{
  "hidden_act": "gelu",
  "norm": "layernorm",
  "attn_scale": 0.125,
  "tie_word_embeddings": false,
  "beta1": 0.95,
  "decay_shape": "cos",
  "batch_tokens": 262144,
  "train_tokens": 1231000000,
  "max_steps": 4696,
  "dataset": "wikipedia_en"
}
Each number is 500 + 40 x the weight over the matrix's rms, rounded and kept within 0 to 999. Layers, rows and columns count from 0. Numbers have three digits each.

# layer 16 MLP down (transposed), 1536x192, rms 0.18, rows 654-726, columns 96-191
550483543575558505469496547498522450546560497516467471498464466481521504473539483511498572487502551524542481518493450508517478538550480540479530523556431501524493523462525522472469521482471512488547453492441431464462479508535438485470508464583462477540497503520465476509517453499515536499
523521556496507482467502468520511513535482580443486559477506487492513505556485492544479475512546475493517429446537531438508464500495473510419589530466511538534533450534489545429488530486492484445469424471485495533435488533465529486474518500537614584583550531478536557527567536591401496462
546569508514482563531480466513488549451469476562450531471445487490557493509583486490499478522484552559480431475485484488543461543483515515519590484466501488521509489454475507479556598476457492537544512481539538513451500523537474534454589461506543532547437556524554522499461555602491538464
498507535471566458510579489509460422446475524432518531486528468491536557495459499475508484386513558469450495504557487566525549572547527504495454513434490467532524517461494402479473467484478518463601553516468484493512524468559530501511509545432565498525496557437468500526485435505503464467
542509501508518504502573506499475507516595449462539516458505440516509534463405516544486531500553549481482519487472501512508520530482489459513503390474540510544508522455472542462557478458531457500507498420497538476485492439495508553510498458511452533508528438575485493470465424511476541458
487546461414483497568530526476475487413537511485471413532518505563476510523521467518492475525502563482550454487456470485476537484557563514472576431523456399523576513492468503520561418474523543501458434462481446466595526521484437479502468442509563506587504549488534496488500452477543479459
536507422417468494531493469560492476517553525497537501463487522554457511533544504450466490489531529467563481478480489515540518512486476557572474543426489479506461483575543528501506470587447571443541463504486441423443491565517530473446486464462513553438478484521552428497538493426516482552
486490446466552448419600480523485509542575475532528502509467434522469507487573560516460498473539550450509524422576537443526508537528550471528555576543451506586545499505514543475527510477458407518492596503548525552504523455529578519501516539540434486495539556425495505491501567507492464484
528535501469499437556523453505484499561485533557602474535456497548480498472521483482494481521500495500526575488501516463574475552456527491550486507465506508570492519485480466487566527555479509512545511474463476598486513567473487504520474493550484454476465566523559536554559492544567524439
501531479492496465582478487538552571550510509443523489525568459516563500492445583515502532514530506549559475597524503485520507490516598554503489484527533491467483533484546623580434493591476530501515490434550538489515564514487427433503476479432518496518570473518494498475471457524567497476
506533466439474530484497473528430531510500481515499541497535509495527433479528475493535450502488574539491559450556485507507457478482524455514519450492473554475459512523526530448488527521565544553484493611494536486546471550519515452483462482516431471526552548485502550509496478508514511516
484480466524491476553480465502501474502533494568524529495536489544491467484484481513506493462551430517496648491486472521510506531450425514540461476500496479516512532553555502569488511494497522482507519463511518523515520539501471495482491475512486526500472546525489513408565467482496593525
528515494556443534428481557432519467475533456506523514525441460480453482499492439452493452487501497516486508580491436539508541555447456468463526533475477526471436491494555570588480515516505529484501523471429486493536513530483537445420481536481479509493521513530504442522444577492508564530
496552485506407477453478466578468466539438512587460489518532459520464491495518493577520463497431509451455458541560521522478478445485537532543520502452535434531481606484485448436425459500574500457535537467493497508504442446459519560545525489465506580487521503517518498553448488481522485494
494524575433551494501450466555505511528489543448567458457460524432529492452501597550466500426560528503619502471401606482478435458531491534455557476509511488510480532480439536470522537534610458478447565565526434450553519503557484491533454546506505510503501524449441553544458453441531591459
508532456517469522487549457560477526445455577530421498501552535470453548510459466464536530497437515432565515501527502451436453508471390526540491523513456459546468506534419460594512465502511412498448504457485522496451570547481467447412531459477463484499563480498500545507477491502527493478
483472430498535508502459433565564433552476444507545482497507485441440487524488445465463521500533485531424526488566477540460476521454565561565493420440500547483503514532588484569513459510498521574487486473544536431523526546545499574536471523511456474475523525560527440490496461523573542568
509505479506460585492441460416437550567483487492534501446498515482507454497446552493452485509549520557481513490533480514480420556447481539504424537493492470545477563551404515475419556482584417511463497469505523470551511502491355491529510490482539528490466517617487478494531512561502561540
562464511590561537473558513479535453519542438488465550470471466537419453458414461445458526436556522545477505524590528500522502472556505504457502498564512449431504491499420556528465462511524515513529514540503607538514464524508492540509513545457514492401546465489466520559539512577476451473
522554516495493463466546473568467447545512535505520534511518521547422488425499491465488539465512527454524558469508480499438540553466510446509470465517425498519467514471581476504531506478504524371501463548553469515501519457463521539494529537539463494512458490513483478491496504494540535447
586594545505536434503486482488487550473511539468480480475518438524504446493555470536540474498382536490507580497519513474472532518447517457532465480481536582456478499448468444495531518519472462490502528587473466551446517544485480502486411550481499436488476500535539490474524456492465555457
463448535468465495476505534500532542488493604482538480464521437548574487546429510471463475512529486580408461589540460535532534520552495488422487508519491479499451464454456469478551452475487558569563519447510499543503533580486481473489497423523461538507484481477512533505502467501574422544
437483505485481470504500493472535535616516483518547541564466511555540490534469507515496534489488428534570479484457546528452546499437569494535409501514603522498515460457494580538547530494597512495470457413482511514498462477570426512543524472544555434533483603524484544491518461479460468569
453490523472491486479487528426510436450504486464523535610493437482493445548539545487465536478532514520585456457609497550572481509478489503457552493488454516536491481458582491533500580479544500438565522490528472518513517453393522492485568570482544535499484519571551542520561592501437526520
468497432499474552481507563500509517535430431504460505465530506511446524433524462516487481486464498568422528510559473461541553473458487515510535495438486496457411503528480477519525439486515456497451517378456490469551499472476520496455614476516561492546446509527476509545503543484514478478
466534417586460556481523551508534458464578553469512476611519518428474472436550479466475495551476520575551468442443506430539529509527539482449567499578497524505497547472482465515547499469438538564417500511497472499499487494545550562546542546486556487537490505518472477441565454384575500522
512531460502531537506479524452489497518518561605493464458550501488501439456469567422439500538541531569528480492445513500481523533593519476540446527500517463463465527461472504479476524531557536528493496541425472516465552521480526435512461531546467484545438540521536465415536518538426455450
508491587435495493483525520486508501470556480540532547495497484549600425576527434490549439472480422513469498503558430448460461516528490491568538433523420462520493444501448453492509491535515447486451482548596503476497521556543485493440564472442420491438473525524526534512483504556551462466
403475538547480525531582537472441426509460561502451534486530511480505525491415548470496496523528556515494467465539538517534438448462523504478491482567522487487498471511513495541530562560501463574547517527462478475513495481455599508546460443556489519511511561564532473483527511481545497513
471474535463482470491521525492540486439513467467472521430520491490551533481476451531499501569482562434507469507441477438494475548528500511513485590515573466545457512544492491478456512486540512470553513511488549530514497504564513516477524436425440523522561564476466527441506467498527472534
507466506484406534433479603508534490534472536413548487565571472503574484545521503529443443537439438547485520423464486518459481523427539527504597515478537418601555529387524439507543499463540514515510483529504447587413465513471525531488499507456471532526513476421529447518536467528542466429
501482467517442451454445549479514462504529480513526458509448471492460486537493548478478475473520508444518457479549567484493506500484432518510479446498500447487559477510452470531489486551498524468525486495472515498490472520455546491535453549590420508572491536445435504566473535600454446510
458469465497534482531449538511488519554525518525409487454513559498531507513505468568544498532566425572418525458487527625533549451541548440497487570500486491543475549474565478510503516477527425559556439530459497493446542541487514525510522514446510446489491513517510420514548522458502474525
473478417483523515532551499502537429471473516471554477475472500526496511511516522516511385549524510511466469510481522468539405552432513457524516570496447558542513507528538455484549518492468524495473497458431424497535493510480520524561526487494446516503525489551471504498456522531489465511
536424430537503540566476481620485518595456455497484513465527500546499446545441477570472464516521497456444559491538500528419479461434530455509499489542401557549476548479512471446552503485501460492521484441500494405573506522450532587495569356489471565522499518519471481489469529409504509512
513479470523580592511541479535478465555458487443438451460435464474475563513585482492493437470469497482547529552532441464519506523455556467481413502559469476550467423468478495465494572537477555496514505497505499501491465516506566468486525572503509488484485481547530470400456548376525409506
532490527513561441486464556442496504574513478502454553493489509519482493448473412544473470507462487506484553466545542511458438498557505556550537490547488527468575525448461540561461501503455461586530481471487514494514479484542489490438503486519510468535509524449477502389487478462510530438
570494473584527452499488472477455506395491550403511430442576533498550501494499516492539452543544543471510418415508519621478463490490433486533569475570462559508456463507500521512432528470506480442549541416472512503562502512538520468494471520491427475563453477518527450524512500544464486432
476546491550603516440512503504485510512482476464495453451467526477494480504453588566488561509496489475516484488472532487434571436503473501532511480508491498470459459484511462497557476483460469460513491549427490474571459429496402536522492505523535452490460510514489445529534471485485500466
531534477531469499483501388405448429533467561577474503541515513449484443513458428518484470495563485531510432522530406518551549556462521530501525460499421482525528431530449401440620486467519506538504535455567500508468521486536504502481546543482507552471421452536532421481434523463517497478
467522503508455448504465443430510492460438517401499445445457482533518514522566500516512543548475519558481503517516557491487434550526502495520478468463469536528524534437528462444466470512534433474547500474484499488543488537433466443519504502539490554544461486482539535535405562424446530528
499502482519562448513547583560449468564535444533502468525567501509516484452458422500500423490528484481533508555535569494459531489639527515554478491427483502422502438484465481513470510458451503462528499463559485544494464493473586448440474529494489501532553456525453482436455501438504462457
458633524586518636554469511453572465534502548556483516519473489475479449525436554460496530494522436531456530493542509491461421486517563429420442478427462466496514547499443495361474523434457508425494488506489475568507543485479501456598459536499537470478439467392476441478495547489458470484
436471508495476517486422492410524506568517531488441469462453483564488489475387427546529560467497493481458491447548535504496483512489484469435413514538537514512495542486477521520492448479556535457446464509446545491514515494528477577487548420423492532469510499448505494489512519569500517540
445513533525430530565543463488485470462423449502536488521430503476488475462507445504473522531462593442515481499516485531504532541487532517533550440491516514577474432435512496488493504462518472530549490469531539459452488607554507453510493582448506531473507544453488486519498523495494466519
559526526508584544466554551497455466573407496533426497467525527548479455524487524467497480540533431461513612492466558539481537468465561410476500516470487490506458485432511493462452463509575505494463523512510524492475604507546537497496525454504496433501398477498479497472459600502531455471
513566444511555528511553447498555538507505513538492469503460524475523479431476529450537473525545412540568506423507521524462498486544492509530516515484488501521459530585478465487439481568560499491502457480503449518525556485557555546473520496471386456491485430457507454464503549508548473541
466511495451510498494532543565517513440481468509521472534532458469571485453492452524544503544511482541480467465537573507504509559534504501515464469496484511476515549522512440502513515497493481527505485485478547505457471566510493498533517444501455509472465513543487574540511467505494476519
497527546457496565564478498519534559544479426526472535499490472514480482504487488505563517482515421487440552569457493473545471504512451498493488507525490483530509498561502441506527551506472466454480529455560548516481492534465438492544489487539517529572500551499494577412578516467473611430
560474473505574487428470558476486459572508473386433496495476542469485463499489576498456526554476491490429506503470531497543485419595497510479498592553458518479541464527501528499522441571496443514560509488537430455579459490527537527430425534566511503599455489540492456463486422450532508493
500462474558553427544560517540489491490535478554494490469475545553445496470484446472527442466415441514469466447483568527409497515492476491438527554599509458507540451546522473558481479454499441538490515560420488414497510485516524496494463521556505418553462497425565481542404546470455500454
438486514415470512494516508475456425446543513489553436510522488534533480540497488506510452506477505497470491486484556515530468464480526499539458563471563525432500560505459515518509426512436501449538502496526510473631518496511570480530495439462529529530480465495487512529465522480463519521
468541534458495535499484508579485534501561490556478487433526517524470559470517506564467492528552529551503456504504505479445473508473495457514540482476471491536483500458527530404557578549557511453481496528493507460490494519454546512558481548416453496475514517569534514491468506500535531511
506449556528494494639498476545494523508498511569500555489572507496486467459508489430575488504561475607500521497531454491539469525463503548505503562473535491457500534473533484454532557490559474533495432531546429514501588498504503474463474464523472537508431551486530503471578438482479505453
488523471376507545449433536526475486424506464471447492530426470467451526477584532489466404477501498442469468504487439523501573473526442545527495538480530501469546480465507495483520430458475522522526553496486511464522484516479559548577527489508458490421568433517508523490476482511398468556
477533536479502427522449521527490480506516532534510480474449536464544444499533534493473470470486501496493518505486527487460563484481496495445515450479565520552586526407574535530454502505494523561575518537568545471578524522454483516522461500539502456495479492496518521481417486534480470568
482515540495482495480515463555482457497542475498540468476566479485506462470524430499537552547458631466468473506453484492489549467442539551472547516534505535542557521512504481500526483497483595485534515460433501484521434467500539489517406405463510449469502527469532444496546377486546580497
485480543477465487456478496560515449534540423471511513466493479495436449564507458483489520475416512499485499472527462434538509413519481514457565494504497543497491476483579416475534445530472507515440447502430428531495473518562497525485468513554477547510512544520547522479437504530528528488
491492533538484535443516525458467577472502544499477504495554488577504519506472396573449536546528520497452505503439490513547558546462499500533556455463410494528463526540488454548501523507517508456539495535505512475402526524506526532498506527469442427577459498534493541563543534538559574429
527471534497442517425533559483515512453482566421497436529477467503529540505555516570581506490468494420520567522495533514536440495470460498440526456551502518485552484547451502505496419597537452561405511535412571555507528470491463430525481419555484506461522529604519431507540537469524425540
492532567441518510490463482482511553397504499528472520582549483536485481484477435507478513486501543461504450566544512551575466496538482496566523420448476475460528473505547517443457445518466489496493530526477491529470491542511443515464465587538423534510547487419448499515502475566494573526
498506507469485446539498540546558488473437437486439522526452510515508551538563512510452471493477516464490482473524548521544488536503525551580511456476452431528567501497524531445491521484468534488500517511555479523502505504515486456539518490575474500462500515578487461492497479568525428554
492509519448514487481487506499488484480493542589425454486465520488531461520538535473511497453466518494510523510516430480505562488430509520495546498524481544574500481484500528503495543514470559505485520504487549489495578496518462486502469472480519470502507510571541544525506449552472502519
498528524448563519497525505457509458546420479467519455484547498465482516477495476518435534538537492467558536508472533463439589423537441497406507526433457505502499557525485437551494495566482515526434553497474483500504511477473544526467495498500475534539579523499460433413477539491516487525
522512451468476495502471525543471491480491483516466490510501496558550504558541563559512468522536441522527401520499522558454494529536481480540451517522453467484524521544543459435444487513467491565481510508552527538483501481464516506491537463477558516527510418492521532559502494521486530517
537523531525479536564477606512528476473502489529492448495478529523505551526576517540549538529520503524581448533417478551534525543526514464441495505474434549512544479550449522475482458477516472532543520462462486473531503481465458514475488468422459513502515469482439492539541488509472584569
546569517515504522557422484540560508596511504380484506522478409509419551517464494446601434429506523571530495447528429502428494474445523564500565533550496480443504535462533532551603548549462470524480575471457487450482515416431542532558508499500438476526582541485514438398487444568492488489
486487506548476505469467441546540458463444525519498444596514502462447515507506535515500521512515510488484526518464516487490539498475510474519529539488498488489506503510506539506473541492522543506444531493488494483527490526422504493456496486569514488539533526514564505505470451509464502530
495493501503368484513424508498513587490457482455482509522508523544509472427527495473501521488509482505511532448489504493523484591530549499540493467521547350547482447511499589542443386558483515405445485547459517590505501471467456503468612549511588482509463441549475471513534523581487477536
519426456421456492541486530475441534507529543521466497570475407467522443500573475511580504477481496498459577490477481489514532490393463452557475549511482484518501514496556511462499500552500501476520537488576431470552532521562568488486513535519514488467452484503531533445512457467513534575
546443510507516519529462444447473593533503495509508464451521535530463557476491510447480573489461527458482470463505490547486518569490527570529493480508455476467531499467491497469510523458578488481517508544524556449501499481517404535493476475529516457438498541439400550480470491516465505423
480467537479449486568518527489499541455475481498492507490551533493475423512489526442537465430474462497526529464557567495522503543470529536420484449489477524486492514527493502547574512516479511548465512400480509492514481479525538525439511522501563501541483527533483449502512559544535456486
432545462542574537554542508535586493489500473525506551501534558527428495570567451428505477418496513574522519522504510574511491482495499445458493494469498452486456545488459473509469488501508488561471504508517491467497463516450492466476541516446541498530485486497511513574463449524471501478
# layer 16 MLP up, 1536x192, rms 0.174, rows 655-726, columns 96-191
487483458491532471491514500473526522481606469479466526543512530477516462551483607501515550542460486531533548487542524481523434488501507550514564461516479467478524448492533549469458518499490490580521545480446505512493533515608403525592519533519557467447433502520441484475498484421594537509
485551559582497494441477479457463477435505510540457499493516523539490516486437564468445491521498482449508517536460511526549522482478571528512471501570535590515480546497576490532404467537440463543524468577482570541564520447443508510534454528514407530412492488469536530481431521518547447485
538524535577493514507441513520571531477531457525505493447481450471476465456540477520591494549477447476565571539472581480548452533486429464461494490479445531481462466469502516454502601498472559428462501478602499553457528465453519410506497518524535473491484500473444505477457413411535478588
431412470510512433423465602491509491529519555486456514481522514506499510507466509384504512466559467575522494452454490489559598475457492499457523478520490507505494560504473500471484556540515541562473519449528568459500481518543493426491477468460481496508558471492451547447457595406522465511
533421582564509499518482434528478537461440435572542492423500485488474475517452483479491524496522445489521477520538518530532474498483474468466522513481484484476446569514523532533436592538515520495442500489499535450499463498525550496470487523521503521499485563547531448475470503518534497481
517542516503484462560489500520589511517511502460480475537529506497504443488486502512508483415494504498499465551479588442453514521447534482506559536496522487475502552548513471458452525503583533506511575478519496502526521445560492472549439423521478547401481446534464512513554439506560515454
495505568506530560454576496470500557491558403493544445491474478529520542503496537531474428603590525511532542479544494454534474383456546551527506494461504559478509503515491438489478519354517489507524477506450487557520522522449536519528397523470492497523501504425522526547448503476568477477
436482582493582558523508464484413492510485462490507549487470510443550491549457488437521573392504545455418481468505545500470495554550550550479410483450539574447493527467451483501512501508498522460452488503500526503522462476527449519452507527486530539519477514456500452463489476468505539517
444513489498459503485538492534458534555540496531503519545479506539530462450464505476491504522503477499500502486526474500537503518404545501466456508442499462503519445503482504488457530445463535516527514474507542526573450459485473487441554497561501491504490545499523485438550503475514450561
498517552541464444542498424543469503519489554482557534542408456502497561500477402504486497516449445582471500526515523497389572492486541492487498602479471485524559550471499506545439501454490479426478526540473495464497446472510383558517528521545448523461480455562484395509450524489457441496
564464489447442455484523467528555515471505527419483583505533505531500506484516513537410487542519468554524523469474552504531532466439500487567507499512500506473498551462519468499487480558448445499482529506592516526472516446525462534547528550509536504516566430515483472465431487488514610522
486547440425588506507484353437483613450502475515474508516559487538475516501551548468450512483614463487487494510504554473544563489454527557504444486486514556443536535497477485479510443494548462458511478542597526421468493518463496550565515534556475491478424427529520518518497443442472500562
517506494536514565522458476498527477457500449483531501522477484517494504494521451490484451521515429537518583472403487475537477517525504441454491471530481458508452435468470490518530463490408507552481467566536521523561557438548504473522529538530471492462534461517400513440564524532473523520
502512459538553433500506495516524458476491396499472561479501549534457454553554445512535492537537473444484499487462524468519503470516473484512422480406511460459523405457587488485480469452490508452496490523523529550470460483478546506604470475542501502478565550448533455501559525502536582538
458472518477506461533529458472497515525507470453515537447503446518551470532455467450526538471492465534520475541543567445631456507470446538478498514566513485448516534525576541507543572429456483470462440524505500573525445521539461419575535518530500518498499561555638486429531467534481483468
509491479519508509523505480473515482518528494509571459478476524460483492436569505571549507508486475508539520503557601513470423459449479487543496584440498495488435539471523529497454482495526483499475520487517465532530423489460527426495520445465566474518491479440422489475469532494507485504
472562427481454518548473490537544493487480463494513454528466488491500520522517536455498479547519498448499507592530474482519547470437578452548437438524532439540549469566488505483550499467439506450532522534488515469391520520512505528457511517561539462471437539470519466526544536471507474523
469564508482532538507489441481486468474567584495571510532453496535436483420529474542450528474472542498491494524458503585508465494516533466520511550396522509452491500462554450445472513497509519473406424489456518504559525373474466432518506491451500450510412446509450489518579558515496556479
414429485542510459543468482517501534473528485525514541464509488513527529500449475468465490448526527505483502534465554544585550564456519511505551434547584629439507481557474566533473491480471535520468538493514524515460548523476509466518514527439513461475520586475545513471557474435485463475
563429524483587513567501433514462505518519534538575551467567511473551527520499506445475517531515426543519479507522519442568537441511473476472442554455487433458517516541453575497486511465478516534521521523437490445491509432523453582429497423544492441508514592538474452481449454516598472426
447518470545567517539534551474456539550571517491477512463513520499523534472525428533512514474497533409619562440479486488473551487429561533491496561465568542484510515512560533456504523537500468439455422497483446438473484424479617549491480529487495487427555458512499520493490556519434528433
497509460514468512485467495538474522495521562516480549524494450556472562481461521507462489475468490502426493496488455473514512463515450561525558440491535534542474481441519536486472480552459453449547576448566450427477617522559569533558539499493530504610482479494426515535482440464498477458
444531524500494509464453471517486423541539570543404495563549497526483501487558559541508425508489537511467536506540515553430487495423517523534479456547498471487589491489429534515534474528518476473462498520498518479458513515428427487518440424512538448517544553489472532537495504554453497447
496509545534444494574509508565460519549476495500527504490492524504549499485559461477599488456537500595501498459487477561529481516449484481571488563563526521522618447480454537529492469490491432554448528522495457577472461515529458510515437515477525502482468475445468515469490503536498587556
522504453418524496496459486535418550520543404460569480489518430432573559450515580458449517510455474531532546448568508543502549545464551478538537527490460435477442427465606492572445478479560482434475472513508534467445508499516509418477471587460588526519493490529499525481530529597482425468
517490460464447488507481508553534503546511530597499424496467467446504489516519415555455424491490528602527526523523511490475487443508485444536473466514478580441523501509432570528490481498448505610532500539509480498497493488511544451541406516388500511512530509456532421489495521505403496535
421482460565564440422525498519477486487481439532542486398465480448445589447504449442412524464560499524562519412461567475486457456441534458568527497433541490456497459493502548456551500498387509482550544503460532558547454474483526407495494527474522509530576447556483503495474524477548488519
480536472510474437528392542512518515431494429505493517516428510498465449533495474446517501566465455445508508499515488521504510469513453471528493513493547506458457547475516468535497496490421576497503481439505478526530513488561441563473540533561587452486554496484488464518590474484500443445
598508471558516545444510531510464485480483535563412509463534566533503528539470519460486446490559478532509525550549490505538517428486508530464439467445504537523478508507444561575497444556519493534538512499554476419484498498493461538462466529526512465487473453495477421534519429452518551473
525426533541444548465473465448458503494543476545501429485537484477478398484561455484505522540481509493523531539474491558514512504536534498557416558613554466397569493454474464512470500532526554495461531477426526466556507502441506425478503479588499504510451549519517542447525537466566451446
493473535488475544444520508448513617551452425496507491529478580491562486432478474503472482533455530492521514417503473552505437509489525562529588545507541492488575511559568456502503534517550506545562540532519500465568533510570487538478496524450489468481532477562525556474477461479464511520
541564539553527497485521525551522468467545456488550464567540426448516459447477511471498472442511564533513509525479521464472520486497469491493503525499483501493492467561504621509465496573518499421527525438522506479402483500514531432513597474497507515555465436520500455529455560555478527570
523460502459467452447465558505534495493469480500476572466501538503568478497483508537496460504558490477488491486468536473526501491468442501501436477505543448487500486513536490531451541551460484470470532463519457525538584451460538543459457469584521471515463558570477471529479502501489525541
512493522479469523480478557523480444532489594438556562534533505529549505475508484476533513426548505472462478472477576508531429490565521549482518471492516504513436436498531547537511481489529527459489493491561521501543516500580519473522521486509555573573473444500485530518466491471521569477
506494567446467506471523546501519494543514537475554531453452463527444468593532451564561530468547508504452455521538453501472546482462546568480467510486565576502542552559505482424531479439493538535501497537480454569546545452504559556485465479467416516490478469525552415474431528566508577493
496523510518495514495426496521465509523501492542555460475560458520492540547511600490521498513510474547526366453539522480508391506473610480464489494418523419524456417513471518451461573569498549456509484540507486509465559495464495486499442576500551548440502454536544523559485495544512472506
466536553479473544525509476489557508510542521554520575575464503516456582504409545462425549455577583510499466515477501487510510490515479518467482434457485470517556487473507549407525561509539461568505534516491523497484526514595521424525572503551546393446554568522498565493474483445445556472
523533534503490501450518495419521430454552559531488529503488592543525537457475499418559507458411515532499494576596477461520505525465510537438524549549495561553479470427543512456414510523502529459534476455484441517476464546521471524568488506509512451466519487488452483536469543497554521477
465480521465531526502486484473555561523527560539601552517540551482515498532493460489477518501529530501544504491519539441510452432449495503548489441516599585438608481513534517552499481471542563405477438535459477549502468500514479483498467486421457510448407562515500452510433490502455539525
558498468572449561444503508532479461475540505502500477572487568485526444511487490440487444473535484556574513508520527521511518483452406492542416527514487476525450440490416509576496452495469560593544453523501491499474500473513464499560512569547530507535512507423523503532495471556509526478
550475472554397475529460534464501496546526552525514485514488419439531523429604489429538504492533472442550530490481505527488470475528528529454535536568493550461550504528532489452478445495496599405423532503472481463472507462638492500491522508511606447543538472498478482533521501480503498513
474484556439486532439552401500480420485550423503531528469444527433516481508502523415490500481414493440552458462517488458509463476499517599571488513549499526575528502521573535480489431500549547458457446513542508454444436491514490522531545481492500453450503452512587475527478514476492492416
443506546499455511538584484551463498483516407452435493502486510462530469527536411477563487539539567429491489537498438476623399483444554570470563469538413476513541551443456505493493543540466482463516454445562556572480483476504520496494507526545535528498475422495492543430475493512447503490
547523527501438444451513481500482485524438495543462454531449517459582464416497474482502520493562494520554553460447523463501529503492513449502438470522402475532534400495565539499549516509408477535477503458490512493504508439500445502495484539513507499490405534546504553515543492564524556462
435482529504462556467484440467461461500469492536530497577489560533499565526427482598543547509581547535527473527425498482478529501479517478486487509469498543473474444491488562515549544481467508520516493426453493470531493504512450502502534519502503480480510493534429531544460452507560527476
459482552468477454487527521567502464484444548520516486488569514508517543533518506503507476489520500550490502503460488585508522439460446492546476446504451513514549407490436504508490537507414555479553531493518451510494505542440524454501525490420596552478472434534519519486555559535478488566
495488592498483439529471427488476471415519494469472442481428480532493461585568531558531493486555600495528522482464505499585431499560462413460504460512511513505486476489496505486437483527530518469503514427518474503532496458495601476474506474535472482461501496500487427505510509515486460461
538511429475509511457521550519420567477522570601565496419529540515522469452426534457475444508482532514528447460522484549471463485502511498557488547425508548513449502458470529463432514474525599490519471539554488506491461460538470422476492505503560516457494524472467461570486500538534530530
474384554495405517514487504476463515483474493557487447483464463479519463524436552509438444499495542511527561562436524526469551482522513500496516513557565528468492526451560535471540474535456447508579478482395456486455445514526461440530521568495503461496514473450484532507463527539510449469
499507521503553523554450532427477561466480556530470487454471451525484532553538552517487480493531517536556403487520478526495470541484475477495531494396452480522575458454505498548478530496474516468519489467518517572564565445543447476503577452566514505484535492528401564475570501588531528490
611507481558466501501512475522580558492598539520496533485453506494506550404520532460538530524478513539514475465571458427474535514509478490513515453500476521475490522466492499481447534493553460494449410480586497587470446491535492465513485593504514583406471537518479537444548440531531519421
498542464474439533468473430413445524503495503579467478524484496459504556580486510558477475472489465554539552482544553483565506489487487498467432513526538455494425562448514531529442459462499462486529433485500453575475507451487516525502567472585488520545553508572450510533518465507541497462
513533473503473500488492465491438546481514526404478481474480486489495596499498522501505482528532545452527440553472471592549505503469555523472476520471428466496474590466511491474510463512432672466480518474509507513530513551546459527562459543487441496457478493476499487565488526452501470527
483447530527471530470478523439547546473522540424539541469510563518483547466508441502480466464482542576551494506493474536446526544502522561419562542500522452541491516578485609468520507545479490465486472507462468466495488509490525516511490541475505484473476475491493487439500421488538574572
499432552489484480504477543476445511487521530569500501505489414504502470530520496489500506531418473468537571508543512458543484492531530461553486493487455443533495512540443451501574508517524512581487539486491542472529496472556467534424479542478458537484482496479485523525525509470446526426
496546438491475451535441532475566556483437482504444509534483457471502517551496550476471517492483441570514458516465520561499537561485458499495496514439528422500452491466553527463547511451501396527526446468483470565565492500465461459508507561470473523472466474587467542524460578497455451449
445521506519526502512491468530492472521469509534461467571488494462494516498475491468504478532535430419536449502454488575561502538513517417497462520524441468443504535508504500564493458428524510521522482524616571466405467529543495433480549473472547512547471563525564469515551529503480443604
512454493509490477465556467533443550505554528526493559539511529457556483476508541477550501497450433552536464522499497485450472458494488530487507522505493524542459472452516537500475478450468439495471495524520513541547474569452479444541616520558539520548488502502534499544503505494501446528
531499495521511548437476425569409549507469504567472532546479460524489538487493468478552493434566443510514492545537542484514526542501461539543530445501494432496476571478540505491453554448521453493460445536471523516472462424535383443478519437547570526453460493485454555542470527543516513480
482469402535457472506586475515441529519475480514509494439536534516505520558558509517538513490494519498519557421537458475509553505502504467443483421540482515523478481502567481486495443533532474481528485490525525537589545519558543457436524444549508494543477526533505469491497520459455447525
525484470474470469526476496484462513499509508479548538527541502492490449508494420491486528464524555553493563528562516474547569525508455465475493572508550485496499458532442515564474539458502428478531601482488489458445497462496514486509500492500425547494487503470489493473520512469504539626
475503558572489402491555521459468536498529522486543486561506499544438562473453470521601448580532478501582470460534542534518447509531412524498508516475507503483492564497476502486497561493476439500513443545519455500540440392520543565497509552526554537521500541484456484567468557493564511486
529553565506522468560507540567490546446564495433383534505479440444475501453485578541512547492468531514475424491510448463494508483538552542538500510450508488526451459525505505440460544476537454488562485542539518469559461502524406517572522447495566533437478550449493549553446476462559526540
463477584545515482467519478463542513490550568541530472521488460455517492427439451435502438468452557491494507436520524445558449467479487455519552494521497536534511479444490561463558536550519498506508467532490553512566484428554429539562482470545506465461517479436488465494567517539446466526
477475494534462505453515456485442517506571470459472520486488507586567495522508470531493459495470524482504483493515517485399464416508420424515494504434509455468463518399402488515477460467532522469472535502575529496545544460473424449475460543461453474537493568552467497468493529482461522463
440503502516512489514492514512531480481424451492541549462507510422482528504507495475485458521463506443515518473491512425499498416601550497555525482552486486480537454445488491506430496503529449514519501572598469521512426533582537462461529466484558443473489550440504539469526517475495467491
528508490446518533511531578507496541459534471482539455421506526555518485510464446504492535470491519544474499533489481534469520497466446539440420461451520507522466553453529500498463542568455401524570492506570617525481501481537499460507615513458501521452505476508489506519549521548550505520
482534513482517515546545492486564441472565483578492480480536446494550578483484486518505483528508451527535489563452551491560483527503475523520547547485449620475574570563565493543473479439526506597564474503419455419508533481504529491552487485467502448451489566542488528452519493445465486497
454497489554469555476501488522519440503527528505469509485538562482519607466482557489446532481520498564452515534481532463502569547458541603519572542490447518481511450466507464511481484514503479501538476503429485538474509558507496549491494449546515454533499573498468504516451537494487487421
518518502419512510477533549503545494509505488481465521491465463572547512498564474530493461523487488468512553506479560500533489518510513576547508513448504547512494441498514500501505525497531487481507536530462529500475467504503523526567465405478499567499540543499543470512460538528485490485
594447433458476549409499469492498485471555469552465564515483511471514547467443502558497481469487589494516505552493439547494525542501484552536530547523539480518424537456522535489446477472474444478467539596527518549502514461456537493529518471520490510491433497520500498444460543511522494475
567411551501443499436481535523550559434500501562495483490492533506508535441527481513551465464463477524469517500649518517541450531505501500476502496514507486544436562461475511457528531489487492435511519602462468518525464502503557498520568536512521571522513460549470456475475477503496507490